python train.py --hidden_size=256 --vocab_size=8192 --norm_eps=1e-06 --rope_theta=22600.0 --bias="none" --tie_word_embeddings="early" --beta2=0.99 --warmup_steps=548 --decay_fraction=0.81
Each number is 500 + 25 x the weight over its row's rms, rounded and kept within 0 to 999. Layers, rows and columns count from 0. Numbers have three digits each. The size before them is the row's rms in percent of the matrix's.

# layer 2 attention value, 256x256, rms 0.091, rows 36-78, columns 64-127
100:494506556499475503521503486531511473473501484530490476527494517471490503515523496522505500456486493482524469523507523486523498537488499469512513455522527522496480504498513499492466460489510520
119:507494523508458474503456503507527527492528501494497447517499524500507545512510525533483462507480481499460449513490489523543493541536486501530496527473513486510456496515502516490549499493512460
118:481500538516528549501503502514519467467522492511481506526546529569525505502497499439489605526501503529510557549526527474485531481482525452481512500515486516466517492500501444499465468484491492
100:443515486479528546506506484448495530457550524494498501489572539538515514474511474491489535511492464439479465518494460507535511522505487450537506517484508484499460460507498498478485514445486531
095:473472489525504540506465506496542492483554499516481464532479493526523496535547520515492518552501467502515528520493484467535482501483494472478492506492504489498508510518507456543524487463493489
096:473524504490498473522484503508468468514471507471521499474510480484484525465479514487471491487489507460492449523453480553496461497504476507537461519524529511480465532506488500464504500524485509
110:471466487507483495470481537529481512541526474499511446485489482525485488511490528493481475481506490538493504463502505467496439446474517482519506492492546486512536508561491552518512515532494499
106:506508509497478489520469488493499479508541514510464532501489531506476553492484514498459469520501500483575493490506507480497465530482515519512477509508485516507464442484492492558490501484503478
103:500529507478570529497524492457482516477448538488515514496555534469533492473492475523501496478529458478498512554480472522522532498487498454496463512490476494489485471492506513493484475485526484
084:517440470519498480486513498483528511524516488505482485473475471496506479528520497496488492508515517542521515517558527496477508513482519508443492528496478488491525476471486479554534519470493477
116:544490520484489548512551470494476533463500520522490544515534526491516555498515534490470493511506460519511478528502515494506561549525484465506561493514478500485484492525496475510479476462520540
089:494470492548497525463505505507523505534520519519503475428522470527511486512506509464473478494516503519498506479520522489493512439507510486458496464492507477480545499542500496533525489512522486
096:505535509478508492514509493496451459499490535501488507509498546504482481482468480470514546517476517501492528478483489535497492495491516529525486507526483520507534514476498502446503531535506521
109:515453522528456477474501482525490510520494489478515484553494502474525521496512511483477540490491555513487453544538506519523493514514487470481554500495457544493480504474482519510498486478452481
102:438556543502463495427488502534511519503546499487491482519497500544499503525463492470491489514500492497501470507498492458493467493539481520567501510505486549488495490510485505466509522497481493
107:502480475504457544556502521498494461505474508483489530496473543477522506472529507505514530523475477502497477510504505571523478498458521505469499507489481542520478482490518521508467492505475538
103:531461460511509489497500465480467509529479512512506521532447471469470501494505538499517471501491538526493488457522504504497494509509508531495529463498486507535502538482521561494481540516487490
102:509477471489511515527505493474477519508508486494495510418534464462490525501510491545508486490520436472506456508474484509529514475505521460492508449484539484499470484508521544525463470477522525
100:501557503486513481499508505505468517490474504477531478535508518481474495467491478478512518497507516492455494515458467524502504510518456503555476512528503488491477540519488509428492509535492516
119:503475481523501542524512482486500461495460521505522494458484514488503495471525494504486542492479501484485488464514498533528523496483509467452556458496489548502512520461517523530473480531475559
091:531539456476522500480496501466483514494552530521474553518510522494510525499486543511516519538479496427505459506483519516501489541510495530501502500508494513503489500470487477486478520464504505
084:489502467520559534519527475466483507485464533517461550459496517488526505513524522499501518524476508444475481488495499514472516496502525457476529488478443538516521464476504530525514493436484535
075:519518490505518476461499490470474480523502523474460526497492475497521479520489436516496512489497537467532512496513506508479521474510511526472495487473446563502554520492500479531501499515483515
090:454504496512483527520469514512494530469521504508529453448519492509518500468538498520490481509536438484500480490489458471515529514527465482513484472508506447483493513536510519479512470502520528
111:490462465516523484483477507498504496520499505502495524495500469467476511523519499500491444510530463491515537520477503488480466529480527494510490509499497494494517485516490530549483481456484494
104:476504530483502543537544502513503462521461514508528526508493503481478471465495481469520517465492457486453500516501502498469535499486523521487495486514471482479501556508507540470483477508514507
097:509495526482531442453513490502518519488497492516506501500492436482521464524516523536502436473539482510509544537532523439491517510497493477475507474484486515489517511523514480558505463492495487
106:553471485543485478525513485464501493502511473495485509531460509491502498531528502492486523513517540549487488536532498529485519530496494527473500508501499480492527499439537473517507492478483460
084:508505466493508457482497517481517469496491537494519505473514548485492509501504513525524479567508464522497503448506524490493519515505510533516440510515457514509483475509497552450514472499515531
096:447505475488550473507473511517510471477490491520489477484513472557491505480500496437462549500493502478508515552490520474492504492499485475515512452490510504516498514544498467504499516466479482
086:485513513517519513538497515497467520494489512511487509509487487544490515506475531475497486476495491450506497520515473501524491491489516456484525455503508478529515552553512515494492515526514498
088:480514486514495500504484506488478503523498529491512506500558538496495480526480520493494515508509494467502445503480472519533468524515522469516445499515547518536536509534489528466469479446499478
097:569533563483560517558494502511503544479538512495518481532477477505501512492493493513500464517473486514514522510509473483565466491519457462490558518501471447513460507479510485522508507526529500
084:550497494516503496470525512500511518535528489529536495512513512451491510467514455469515514512497543476489482549492453488509517492481462487490515541489497459496490515475510452480541480455548494
090:467478489542478566507504528523520478506471517520508506498551551478507455516517482497487512516541543471505487513498492528476540518474522523430472513496495427501529495533496492506516478460484514
083:478482486480505462528488493485481526480517506498460496500488433522491514502503531494493482480488505483499483509499502492525442498488503490504547429513492522502531516507515530491460526485487500
084:490511488526550497461492498502496479490408522525497506471509534473501503505525525471463521513532524411509514520478518536515521513478518459488466497493564451480526507551495441502533461494550514
091:509484494501502487523528476534531466467502485499511481487527466522512471485512473519510479496475489496440492538532436510484527514516468496524508461509475492460452467475519507487474491540491509
087:569486527477490512476537466497492502508523493496510546492495503477499493477503488525523473521502517529530563469518523509488526478490483524498499514489464501473491518450486490511529511515521521
083:504513493536500485521543517471474483493461496482494477522502494551536513455492475513465483491498477486472483483510427506507491491525533486520486521493507479484480486509513503474455495494474476
092:572484536507503497485512483538507513516460500518541497514474544503480494500502503488535508501494491497553499501510473489546480506485474449465512525482504465504542513459495431538572467480559496
086:501514528489482528507550514497541497479509469524525498453500470485507480484488474531501485476500503510467511477542522472461555492520498550479466497515438481455454473501509498493521496533476514
089:445530490511525537493508502528499480475460512494468498514547535478520452474481487499492567495527491481478469524476486535477538507473543488486461474486487481480483473543507484503477493500502506
# layer 2 attention output (transposed), 256x256, rms 0.0928, rows 36-78, columns 64-127
109:509522530472472491525511516528466493502500501462502478509507519432477534512483526514509524529474506499527510483535521510484481508520545482478485453474450526489500465499535478476488473440537559
118:522521495487480456462485535490485474509453498476491459447502510506470464479506498535518468499519537504527522501513534501465479508498506488466479536501491571491502520488532537529525469465487520
120:498478523492513507552506458491503473476513483500484585521505477525468547520508496437511509519454466519471493467484525540488523492526472478490485461497491495500524526508480496485460471503498536
089:461537478499455492502498543481502450511466502499485506445469519497452505522509514500474504511507489535505514540500504490557449514512506445519505534477482533468521537474504520516497479493497447
102:503448469516512464505486511429467440513497477523476544486478495523472529476526501548479502502523475516516487482495501505516501496515511497526486497511531521481529536465552527542463503526512503
099:475522533461476484462546513529455527503514476461475435491532473485492497515481497515446506475495530479486510493494450519537483501491462517511501496521484526537477507522500528493528471474456506
102:502463556488501545470516496492515521503496452500461504463513505482468529498499473487555497507492529478461514510529509484472490445497542526479498478477537501484504490528512511522472476510503482
106:512440477519507481514535511481476491532488492511409475498503455518472541528484485502505526490492502493511493508493492482499504521485504517474509508505568527474481494491536485476523488480516498
094:500488473494466502535498541515540468479459492493513500492511471531502523528500505463461524462486489494515505496510503494538502524524504454497489509470447504519507498493488527514478478457502508
107:508473449529537489502485481442515475507518497544534521470473501531533494474499506505505486494540491500532521519455506515463528509489488513511537546530552474463519502471501489521501525538509477
114:505507471494485447549539526505452505486463505459490476481479543490491510523466498467528508478506472548472482481492509496518471519501549437467478514528514525473492474519511465495509506468522510
099:505479493489531540489502491465524461469500516539492520475522506538547498448546462484513503518513521502456535494479517473424535474479488522517500528499547459497497510485518461532495507529480506
090:510521526490521501514452463527560458474504541526542522528555525530506449504486546467508477494479509494507525536505520507482522479490495504531491474500481455511485526491512471442481499540477520
106:520515528507489477485533519508437497504517470450492499479469497470474536495461510490528518486468481485486502510497502543515529518544479506454447479538512502499484506514503481498529483465505476
098:507573531443477518450527475528526520498538466474490456491502490448471519495487479508495530530500498516465481507513505490506495533472488501521504512500486528522507523518501520456500493477452505
107:510457531506521500499529552522439476542538497501504464509481455522473479505465525502490487449495517459525499492509512529496523502501461516491485489553522451495505518500498535472505498505485524
104:504505476503499507460510510498509536501482539507490507477460558448544486476500505483537499498504537519494456537504505503542494480507533524460523477497524491499445467534501463489513527543514462
092:475473487503512549502523519529482524521481483462481480522495498434505525523473508515460532490527493517506514497519460476547499537529538502499507490490498525486489453503483492555500497443546490
093:490581520476468508495463480536522477474485540465533495525523558488491486491509542467478506526492492500486491510543499462508453490490477483497505500479434515521486507468523467493497483508467496
115:506493502490489505502535504515477480524482524523523516519478530474504511472491551490530523506483517521501493524491477500529525486503480497534470473508510468521444463488538445459489532546542505
101:515502452485499437509482520471519479504517514499512525488490507549507498513493519487508506458489491512519486548506496523550497471467494495524530481529525488474515491486503488463471504501513485
099:508506427509542521524506502496508472496490521528533561472486493511571501470525538507495493449468514501508515490482506540510509502460459484527511483526500441511497496546492493463476511526541500
100:534515466514554478492474449470548462487507522537544524517503505535572507474526535531497533471501505481515518492457493510498528532470445506544519488508502481524492495493503472436478521523514510
089:476517514490480517512528525523468483514462507464471489501509535470492477482533506481472505536539481554453484478527526477512472491531526499514484545477477541492496492475535519555493513502468478
105:484437472533530502499488468472487480515497516514449525455493518457534517486540501528509526505501504483508489493499506505453487492514511541496529511487551543505533482504515519516474514483534474
101:506539555462469521533495508534548473494514538509534479545501501519518464468505514439483498536551495546483477480547484504498516514505510487551498555482472482540522536449510504500530523548470492
110:497510461521503525522487456475555500493509524514548573506469489510586525463537525505466508522513472519501508463470516509471515539488541524542524529513483489490507494493477459532454524506506537
109:504515466549514478482459496465486451476454531521514533459485546496518506501519504522523494515502515493536485533462540519466477522511446502452513504464536533485517496472571487488501497534493505
090:504490497522520463510496471460515485458472484515488472467469495517501509461503510526509504469452504497520525536503507529489526517474483503525525467520495490444508479448527511502478505516522492
098:511493505489479535502501542552480489526581503495517510516524510472469480501524513514509518509514467484480487450485527521504526543499484541504497479525465474517528560512495526490513503490462559
095:489526468485523508473537511466456494510525552484536520483512496492504485518472427512514486471512533542492493492508559499499534517533482527550491524540486548504530510504464532475530524506489530
100:497477514442483477511482465480503485494508521530490490490489489478513511514472471523496494487555549523477543526545509525447499528516507527528550499510511518467498463485517508527503480500503488
098:518517509528509478506501491499455523536497504490459494503480509469499483496514517490506535473481481449500474493476525514494508495481493520493443504548492497501528517523493544496465542507547511
085:511518491501496480458503500519507463472486498470506494468520490480517456518447524505524503461521518486530480550471494503465512527498532507465487465471534462511459512470505538477519494453534462
086:505526499469488494514443512523462525476486482525473471520506478507483534501509457518480491483548524515508517500525466500455473510548487493497566483499465512480479504488499473527487487520495459
093:510479524442522532498506540468443489537509527519514513478499505476462491527520473461490484484528494557443483511494551479531487515515482553522486539548498536485525495513482517484507519500456521
098:496542473502478459516496500517498508486474490464485478509502477515557542510470471547528471469568519478514494498502493463470504538533516491482568499487490462498488475500520490530499497532495449
093:494494498532529525519468520433454515533537520512495477472498538490478480529497511494488518488508497520478502491526540501521459531470516477515497537528496528497483506478476480491542530483487482
092:515515455541481497520518481508550483466460473514480488522485521495509513481499529523492491514466446444538488518486474452523491456496497488465481509465485485501495480526513475516462493511542433
086:494479496532520444507442472473481523498500490519468532500498501528518514495488511489512503490513531521490514472511525534513460486492503454479476473503485491516511492504501491499517551500533494
094:527580494539500496502487504526493485498462485444466478493481481488523452469486512559530526449497536423516503533517485477512510518480511500496491457531466474493491492535511523467518524507528422
097:484508524533498485500445534467469501521484496518567500525503522480481503495538526489509495511504485521536476482514521526521487499471518458503512538517521520497538513479497490510514565490483494
097:502491519461472531517458522510479561536549495482532538479489500540490512508491474472461483531530489516482509472550470518503479498558473490539515515485475514468503520494478475493562493507499497
# layer 2 attention query, 256x256, rms 0.0862, rows 64-127, columns 64-127
143:551487537491524492480538521479504513507541487483504506461528504474525471471509465529538520494492481460454521495494532453486510515486479536516494519511513496499534500497517470457470501526511540
136:519495511506542530506584483498515477516508482482506495507495511481492506491497478495517504487477493500483516461516506473481552509499495526516486524514480465477538511496520512501464471513517546
107:491523462502524496471506537503483542533496519549486495489469488513477496487478487486483489529527527499542527526477494562498489464529499491492498503539486537514504504506475522428544535516553506
112:541487526507463510505511504491504494515504491508543496479550514468476528569519501511467561483517480512454453510499527484465523515507514515507490489488534525486496520489475479530465495505442541
111:523497432483532469524490531485480555507553536497465480521480503527493511494466494492513471518527489522501489549494520504520470487495483482479500509536483502499501475507496527467529538507536463
089:479496486492545543487540477500508502503525512511498487503461512490513460479511463508513465517506479487507529533488477503465521503471487512504492513520437479507532516520508518455509469505553499
091:523486492520482513489473507498519452504488482505525521493536503521500524523510541510494507473511462509484467488517528469534498524511545472463520469476571480486440482465505467565474505467459527
111:435503516497478534497520506492517503484487455504515537491528512470531494559525510505488529475507500494470483470532490508481534532484564509510506514456504512479530513525545449558506465496474537
133:504482527501502515512466456472512458440458463504489496486513498461542462481533509524469552456454504472509468492509441489461497523465492492473505466473483491516458518502540444505514466458492526
103:473487508504484519498467495467508491481496449494495494497481481473515527518500523492472551492488477491485494491509478490479511517474509519506488523476483507494493486482532434543513499480511545
140:507543461520460549474504554519495536532527530530527544473491522493460532509463503473486495528553518534505486445486524455520510482526517491525508529535488493466528493507453490538510512529528508
126:501499504499473483487459472481515493465466461481461492502524506458505484487529512489458565466490514497499488493501468487467496536487497506515491456465504505506467501476521458496511465469471515
130:499489519485494502506465482457488456466476481460486492529509511514506498509513477489495519479457485454520502484565505492493482510473499487494529502460485515511500484495528481526517446472518456
134:500467515479539521506486463476513491468487509483477496514481514506514495505507453475521476527468511487500513508535477531525491514471513519494529503464472489509477501493541519506488483523532484
083:561529492537496499489438492493513485484472479499466484513496465517513546454482525500439547498482556461517507496527494437500469466514504457489501480496503501504443485476490450503517530490520492
099:495534471514488481521515534530482489496494468508529492489537468490528503481510547537475501468506489499480489489491532461495508483513507453494499504532526525501492496533486498492502510449465525
095:550495480500528502466462483465518512499493490491474455504417524502457505509470456486498538491476524491499502484523476477545497515521500521507503519487479517516448496495497497497464529557523471
087:540513481500479501477439493498518508486457500472476481487497519536490488457469476470501552499526467485492514499510487444528499488511477498520461489471486517496468464429513444507488468491499492
092:507503479544503543537500520478531466488514471516513508498476479556504546531501535506512483481463522460505491487533533473479509483499501494510510531518494505494483461552499518521528528500538488
093:515502507492556487536485481508535490500477489473440453493495521521472523498483500486501506492491469455516494491496506517508457481524483496472478495470486509504488471511524519493470495512497484
091:501522461523518525544506506452459495462513514503483520509521509490463464521511508499539454503510476478523518464482502515546492521471487504489526490497457512512524453534507571484513469529547455
087:555511449514497538479437489503495482492446492485515488474484530525477511469485493459475551473485511473516494460509479447566515507533475491511519488477487506492491504504510482548510456525572487
085:522485475510457483464440509534481493509480514473495489498471542498485480491470481458479599498509511509497504485511484484519481531508480502484511515494500520505484528476505474529496466497525513
087:487466489460498484539558488457494507511485511476487522500512504518500486524504517504512468508514431505511517508459523532514524508494514512489511508458486500482528470501512525483483485463487478
113:529512486480486485491433512492499534499514496523473531493518474524520517496519525515503482520531515504485507501455508504520488477491519467495523464521492507495445506554514489504546553466471468
090:527491528459517502483480498476510494515553489464480537526502496515527522491537501534565473490516497483455489516505525461518481512534509489500515476494515495503487474491555491516456500457479462
108:489493492514489477502546459519514472495472486465501446511476482454488504475513492499524486463457498485508510461510508505477537499491494548492465487510482458486524536496522527485491493511505535
116:499518529494484487501540528510507527519534552511516488482473528503502451489449458487515488538529508481533542515459511552479500485524446517461461507544506514492576538509452496457488503531538473
120:480491487516523439526495479481488479522477483518469437503446457483495518475495514536543497489467492472522513509497493474472454476488481505505475489528514496537481501539506534455532560523522501
115:490493475501468505513468482460516452479490449485505507517494470497545495482556493540492516470450479474478477483539506463496512517468505498497510497494482501511482478513550490516496482446501490
129:501497488518521477487519534528476522533526549531496515473498499492474502513460484482496459511555528523520494513475540503528493462521507500518495481543526498480491528507439550480494527559521512
115:512508486501464545474545522519506535531511563522541556494500564511475497505498498471459503538533492545487504471479493509522508513524488512469497534479470499471521531469474463502515465498536515
091:461501507518467514484483520514518481505535468526511531512508511490525492538503519531528486519499487491464497480471501533507506529484528476510498508501522477492513499518521495549503513493468544
128:533528470520517530466514548526504525534549528539512528471490536496455524482474509488489482529560496522518498486458513468514497479543491484505524512511490481442469503484469511546466500543519508
108:563475466503509429493503514540480542542519534478491479509497517502498517466469485484495517543507512541483519514481500472522491478549470492486496504497523526493503513491495514471514523497494489
084:565507498525481513503462507535526489503475488515477515492478508520499505480486526500469542512500489448507485480471485463518475491489483489504458496490494464471462444496520471531501512484507507
109:488463493492507559507492498483494502465522496497494495518501512516499480525496477483517483515475479479491535494481472534516492516470496527477532504466447477508476471492546510509495475495500490
104:522467489518523510510500536501508512494510499514510539477518502501468522500494518478496489520535458519503500516429481514528506500474475486492453497461457473459452473497520499482474466471514531
087:476484521495529434485533488487504502565476509481467468504481502522468502511481465488532536503494500487517497515509520544435474485541493530464467510506526511544527543459462520489488522575525472
090:485530498539506518591497524494478458466499489494462508554506455524527468503516502496529473474447524450514489465551498496512456492471516452487493514530464486532505428541508510475573497475529485
092:503459466501536542539515506513500496502501513515531512508497477520503517531517479496500442503479476529518481544477462485517535504500516479503551489476492473497461507522539518502482478543516506
091:478522523534484519552541499488548463512484491513483505507506505528480479530527480547501505469454533463512519455498497501495480489521474467464496456493487501475481528503517507494529506537538496
095:511518477542535517512490526558505464482531470512477483510498455476512522498507529540519479474499558478506467491518516473511475497510535426489526505533482523504516479531496528514496509480474496
086:492503531460493466485504480524500522493473530456497503498575508480493467496503496459529542512526487514506525517486480550489528523524455479478466473453531482496538521456476513472488475470505494
087:486454512463488439469514527523469508564498523471532487520482498535509508519498482482545516508515463543446506520521542553514528510533478535505518547488512535504555508501500523522507488477495475
093:530468527488545468520500481479542521543468498499477510492494506539471497531476498467547517489480513509510517512515463536495498496504454519484465499484529480502434512504510485503509514553562489
090:482519490492494508542505481476508491455522467528466470506469481508519518481536539531488481478454486445509485476495520507514459484488484475489526479504418497497480437523544509495523525482488478
086:483499509507508483512512482528498512521469523494469481470569525537510480491470492510557532496529493452522513444508533520494483505514482477473449492494520546516526519473475538509537453498543481
079:533530563493503501508462499512528511451480473499462508483498490515510479483490515436504519517473533467488484513493514494476468478497459544501455487536497464493460453489523479495529529514507489
084:481509462508516488485520507490461516524487532496519497498537485513534512502488446487531490500507519537489489523544496491519523516513544506528540530535516515518556488530473538505562483518526482
081:497488465505516520529527539485455499520511521505523514512484508484474501526495485527544464485505492551491496518499526489547529544499519500502578535535459522525513504584522550512516461531543475
098:469474527485536513503553497477489504527510542484503487481496495504523502534514469486542453520510496534481497511536509559486520512490544550500523541504499493501556501511495542493529497542520483
100:490544492492482544532511483466509494435498501513461517475529488482503474477505559529446475480487502487539488512470503474469486515474510462490489452502505437487495487510500511472485503498491511
100:461519547486526514488464451498511531463500503481445452507513494517528497470508489485483498529485516471500516486500509547461450494487484552488453494487484494488509452468495501486521544502472490
110:486469525468541496494495492483501516503484527475486488526517510518532484506490449442531463523508484502475507499524488543513506510488516538488497545474496484507525493502521525506523480509533464
083:504497540514522545491471495468532490475491499515425469459462526537470522485496490466514531486481504476481507494517515491482469492520469524501505519492482520466485454473507488523517510539506472
099:461502562473505480451498500501497529528513522489499464512502510492515477510495451467511508530539500512499502492518514549459493497499505562517474534489534511506547532465465512491507519513473493
083:490465475500516514530558487516504511550520530486507510497506493474452481529499501487533481490503487532516527512450485548498505521493485491484500516479516487533524515514472539487473528537520513
106:505485468508515522460488506561514484503489490519492465505499512500521495457495530510470490486510474476516501490513512526498488495502529472469515511493475516498494494500495512542502454478443543
084:482466499462525506457542481534492481517477552490565510517523524507539486495513496520489474497511497532509515505503476541511542536500511486473522497482491491525535568528489539517497468490498501
091:539528474527458482454470518499498493476484473516505508497496500502468527466471530505452579484522524487530493510489498424479489487507472473539466491498493518479460492492511431519508479459479534
092:555509444508443485493489514536499462501444493500527512503517525496512475467512526521480556487525472489530507513474488456528513514527490435492499471471509533491536501475508493526496419436489504
099:485517519505517539508517505511503482487517511489499470552464512491498467455520476505487461497505492479484506503491486525548484503521493516444528492463460518506490524489510543479463528521436479
089:522485500492500506479523493468510517469510500513529509477505508484449484501503532523481492487507483526494509480460476449490539508522491497501507476476528469474458543504492489479437515524499517
# layer 2 attention key, 256x256, rms 0.0864, rows 64-127, columns 64-127
139:489537498486489528467545527526549518498509542517501528472453488527493490499475491451482448526536508510531524496478536494500519469521508492518469514509485488475527511511472523500487502551524514
134:464516501477477530471521543498514524495501551522501515466476494485488465498467475476513462551541500513500511485466526504517497457520498482513459516536464493475544506498460530479506511543527502
089:472505463525515546469478505470518473489503515471492505495495515477481485530514452500528506535491539530485534502519505479458537498504518536528527503505532542484466527507485491506458483502545525
126:491535494533508500525493467514495467500488463523476515489513504470487509537537575533480532456477475521505461466500517481531463526494510462512543465492478508521483500525524481570491482490471514
101:528475507479536497475477529445480496479508517494478489469450502487483498498457448453541484534537495512484534549499491496500529472520492550512528516494531509461505534495482537466476485546534490
121:488515493471524497497549492506522536505505559487508494496472517547521499496451463484511435566542501534511535491489489504504518482509483518474494506519515482466555484476485522483516526520517485
097:463472515497477493511493480477469479489489453495497490527506476464463507511541532520477517446461496505485476505508516510467491498450528499516527499479476520545467541533507525529494492461501530
152:476489532464480510510516475482508492454467474450497487521511492502544484539513475483521487484471534488468500511527495542490504537469520536479498505472474481513523548508536509499480466512490476
130:478481511504501505538509453478545499499501459495526479523494460505543526532528513503498496457435531516504471487563512536510495521510496515516539492468487490522528532496555506531496479470473506
107:485483534469469523478508483501506504458440481501524506517533501482517469518502511491483492482458488468463497547512511511499494527456470476520494494462491489533474546525531515511505469512492488
128:540510443506499511508519522510503509531515539521485506491480511537477521482467491489490481546550487532491542513476516477484511452525492504470478498540550493455512475511484477469490546509531491
140:494477543467477503523500464482527489463487465456497469514524486510544465527553487489531536478448491472488498509531495542494510517508518494504495497482509504519507535500546506487489469490481506
126:478493521480481512515474459482478496456474466459477514550493491472529531542534475510483487464460549516493485529552458524524479492503497508511547501462534498524517514468533507544468506481479491
099:469488502451494517469495464483472499469531518520483524493482480472508526463518482497506473483518541552513491492534487521523513497461501479491542467479507500495519506522539546523505518480490479
097:523499473526496515495481530523515462489478453533512500528526496469488517484530516479518566466503529487495472527497479463499476507530506478492548492511521499501494542453483432528503515510493509
087:512474499543477512543495511517524495531463464461517484501509536516501498517535506491511541483491454456458481509491513491478492522532489500492470530485483492506475506442492449523460463523490534
093:542487440465506487466514478513536494491512473525490516517523496513471489465471504448514547485482545486463502466526506522461496498510508517510516476511485503441491508568475498508520557497546468
081:474522486505534507456504511546525502498521503571491484509488488510486493494497486483478519547457532522524488510491497486506469483482450483518537498500521534507485504483529493515509519528502482
091:509508473481493524503493474531516494475418485503481522521532512509483480508486519478483491488517515471457493549498482474482472507483497498462505491501497436477497523507493463526526526506488471
081:459522501422519484511468534517542479501518494525511524510483499471524471518484478528504505523516496473506499481504478501489479478448483516505467514499496531531484499519523495449508542483529462
090:476542548424485484557498504470493486445491519457482494524498477494485485485539464526527468493523497504505508525508480500500469490513496500528442498494520502511499518513520547466465511488522521
082:497445435502487546530477456516524509481513494522511492576487502537520543521527510464490483502474588502476491522533513511479492487506470513474530554495508530508522488498536473485510522485504488
086:482471456507521495497494490534510501551572502513482490525476475510488508529513498451473477517487518550485474474496516528519512483529481514500551518510526572492535474488532480508501525459497509
084:472513502487533446485510475490544548491503514495514490475473507492521478516448491502508460518501501501513548530491486513492480515483456491509494516475512485518508470504478563498496482522515513
113:482520525490521492494538522482514492490529521494472497490487461492515467466486506506504501524503471501503517460512546506499482489468515496447474491525423481483542489515488517448505513532532524
114:470502533497547495505521509501493531503520517495476486503524479513527494470454476529523473546497498512474522514507507529520477485483493514472491510536437468485565475481487543472551547512518485
132:490497498491512513500481545478486545500501531522497500470486480516500517480478483484535493542537498509510518506480514489495497466514532488504462524543493479484524516499475511458503518546531525
109:507548505543501495510520532490528442499508493471524492492479496486503484502514497526503524488489502485481504468536511493459505527477520540518479513525510494477508553495499477484498492542518509
143:510493501507515494490469533522480519519515534528487507480518509513480517473484539486474514517543459496503501497439509492522498476549467478505464512523493509462481487497450511467503514492499530
111:500490529464509509508511443499471528487451473494496507529480470504525514534516485487448507461467463540497495485506500511528480509506520498492579464430487477529503488494536519576497472467462511
122:515551488539508509510505534509467501531530532531501507487510515512472502463490526494546501528553496531524501508488519469503521475516484506481468507550501544474479503505445475453522535552528502
133:519469515480518490500500490478497553499515556484509509507490531531484499520439508469519442585504516529488567518513504510484519487502453538476498562533496498477539488500463532468505531504522489
086:442476499471488526480500499552512488510484485493524525488495493477486473487522499502451502474468501493471479478502516537468519516454553492497481455471491517489449513537517530490534482489518511
125:552521443503545495492498519508525500532551520535512506501470521525478502464454518502509491538544491498494523500464507456474517474521499492493494497546520512481489463520482470466532548511527492
107:534485488559519480489487552516514512563549507524488477492475504516502513490493503481496533528526494511519511488490489486512506482555482516509484549525519524496528445465467447487495517486503521
079:500500457511517516505492515542536465525507484558532488501515485486458485430500557500466500497485532475528484506448503452493474513486436474518458499494484514507443486524512478518537547493515487
093:471483521425515524473504454473461531447508501494477476479499476477490516479510447506502477477492478521516515489496488526512493517492498474536526467474491500476501500523518535524491492467506517
105:510498487502568473480526477492492550502553527549539490447478470533491527514482518478504486535515455504501539512465531476496517486520450483531484495539484481484510468546484520499530515474536530
083:505515507518476502491459512493490475498517510525492545512552500458538485510480497538462496534470564495539525474521467494571491470479534532523529496482525516497508492540490471498526543490496444
089:493543522485449535547484520511481492476442494471526510537567501480443526488548505506509507478491515488514470524463488481521495512501463467542506465483465481523463559490515473501501500473510537
078:502500528509567513507525473483452519445527525489503496488479474514555554520511506490521509494516499525494513517487502481487493520497523497484552482523462484504519468515476515502509480464529551
084:529519474518489489536488486517546516485491508496526551506496512519483513518490512476494481479453540490506515469523505512506480506493431511500471461469466459456492513539484499485548551471544466
100:492512477507493518523471540499496473531466471471508506515542502506493505506521504482515541476538493477470452479478498500464497530503529507501521495513496486543480525484512463445480494516513510
079:471521521538508493512482509513499482510517535524485506474504486512529479536509489537492501553505485520553493505502522503529497460492478497500476526470516537539532462497521499495480475496493498
092:439459509496536475432486506504442540525522515511450504514503521499549481545493444486476458555478482505502500522497491527507490482472501519483536529494508532493523457500489514484521479509496485
093:563492485483509528485499496524528501464506511529509536503536487508475501447492536463517518505469525504520526509484492493551517471486484480533496509492482500472470519550503475499564522480525485
093:489524493474491527515487519499493484493461474515522513512509493450450511460508507518487531455496451451498473515452502477510487526494463456559473458488464486480434521491472501501495478468520515
086:443541482480524493486477486534561508538515539495534525507512513501492463551502475513500458489483528496518475497491484567505483500499443495500461514450547530499487512482532538480521505504460491
082:539528478485459542479487518520511450470468487534472481497532497512450495444522550537494548477510534483522493488511517454540505501474492488489475481507501506504465519504505451514500502485484499
092:468515546522469534532484500486479490495486534471464490542489516518537496484567475462471479520504535533518498529519485490499480488512515488489525518495523512496516496480523497474520505526467513
081:500492521442518457527514499475480520486504509446484495530495499511519543509487507454542457504496478522457544525496487514474491522504517530501510526504506483509501488528498531432503502508518542
090:476551535489496502505527493495482500473490557489486530495499534500497489497501505490479449530541523529510527504496492503501510493465498481484494471506515481491516489518490552507512508522487476
088:505567470481460493590519514518545478482486482468532503471516480476477530482522557535552492472488483492501514504503511486499507508528511499519454470489485481486480543466508499516497484491481520
092:472528515472471528496473561495507462463481504513515498498502510472468468457526465548465497495513492465540472499481492515528503488499489472544481443499514527498480523479526518498485467498485489
093:470515506478511508475521482479442527492539550501469519476480482501522507485530459488492437535509542537525512515500498506527511470494493474491525490502520507481530486507522559512503513502512477
083:481542459456498506500488471515545490481457518523482478499524501534438451452449516472467479512499547483472507484492495510465469504491503516506504448523501497460495514542495499485545520505473448
083:463516532524508505485505529505490491516502537490443517471498517484513439501505434555452479529531478502540493482497497522526507469507539502500465453516543543495522476503516536493480491531484464
085:536490531459495490505503474466508504478516526475515542474551490513496457502504503522534516509507485486517547483495508496499520495484514505527443528505455511498497499537489496493522517481507477
099:428495471490518490524492496490499506542537489513501527491466514496478514526489502540498490494516495481483446479492510521448496514538504501523530483520517506485486499496517504512508520484451513
096:457456507506523486513518458468469524538567528487499537486476503506556519549528500523502436535507501546518509470526518536485517466538515522483503520500484523469530481490522541514498524458476503
071:557470450523510525503487517472515522504503452504485467501538508520502516522499527465511535472456474481465508529495497483504513482537499515514484515508532512481486507463521446518488492491498508
082:476460484538529498530486488477494545547539495497506481525470507523542507562491518489504480508447539516492506509495503503479469484534440528498505559473524519503508481484514520496504527489506504
078:476485533463500459501484487456460528478523492477482499498467497484495473535510463538529491517512502480518499454534515508495509494522510506488517469513462526484532514501485521495446525512521477
076:543483453510524485469530481522548503487511493488544465493483514501487500517434513474532500505485477464470523470518525496475496517523510525458490502500485468483516467529515507508483461521516489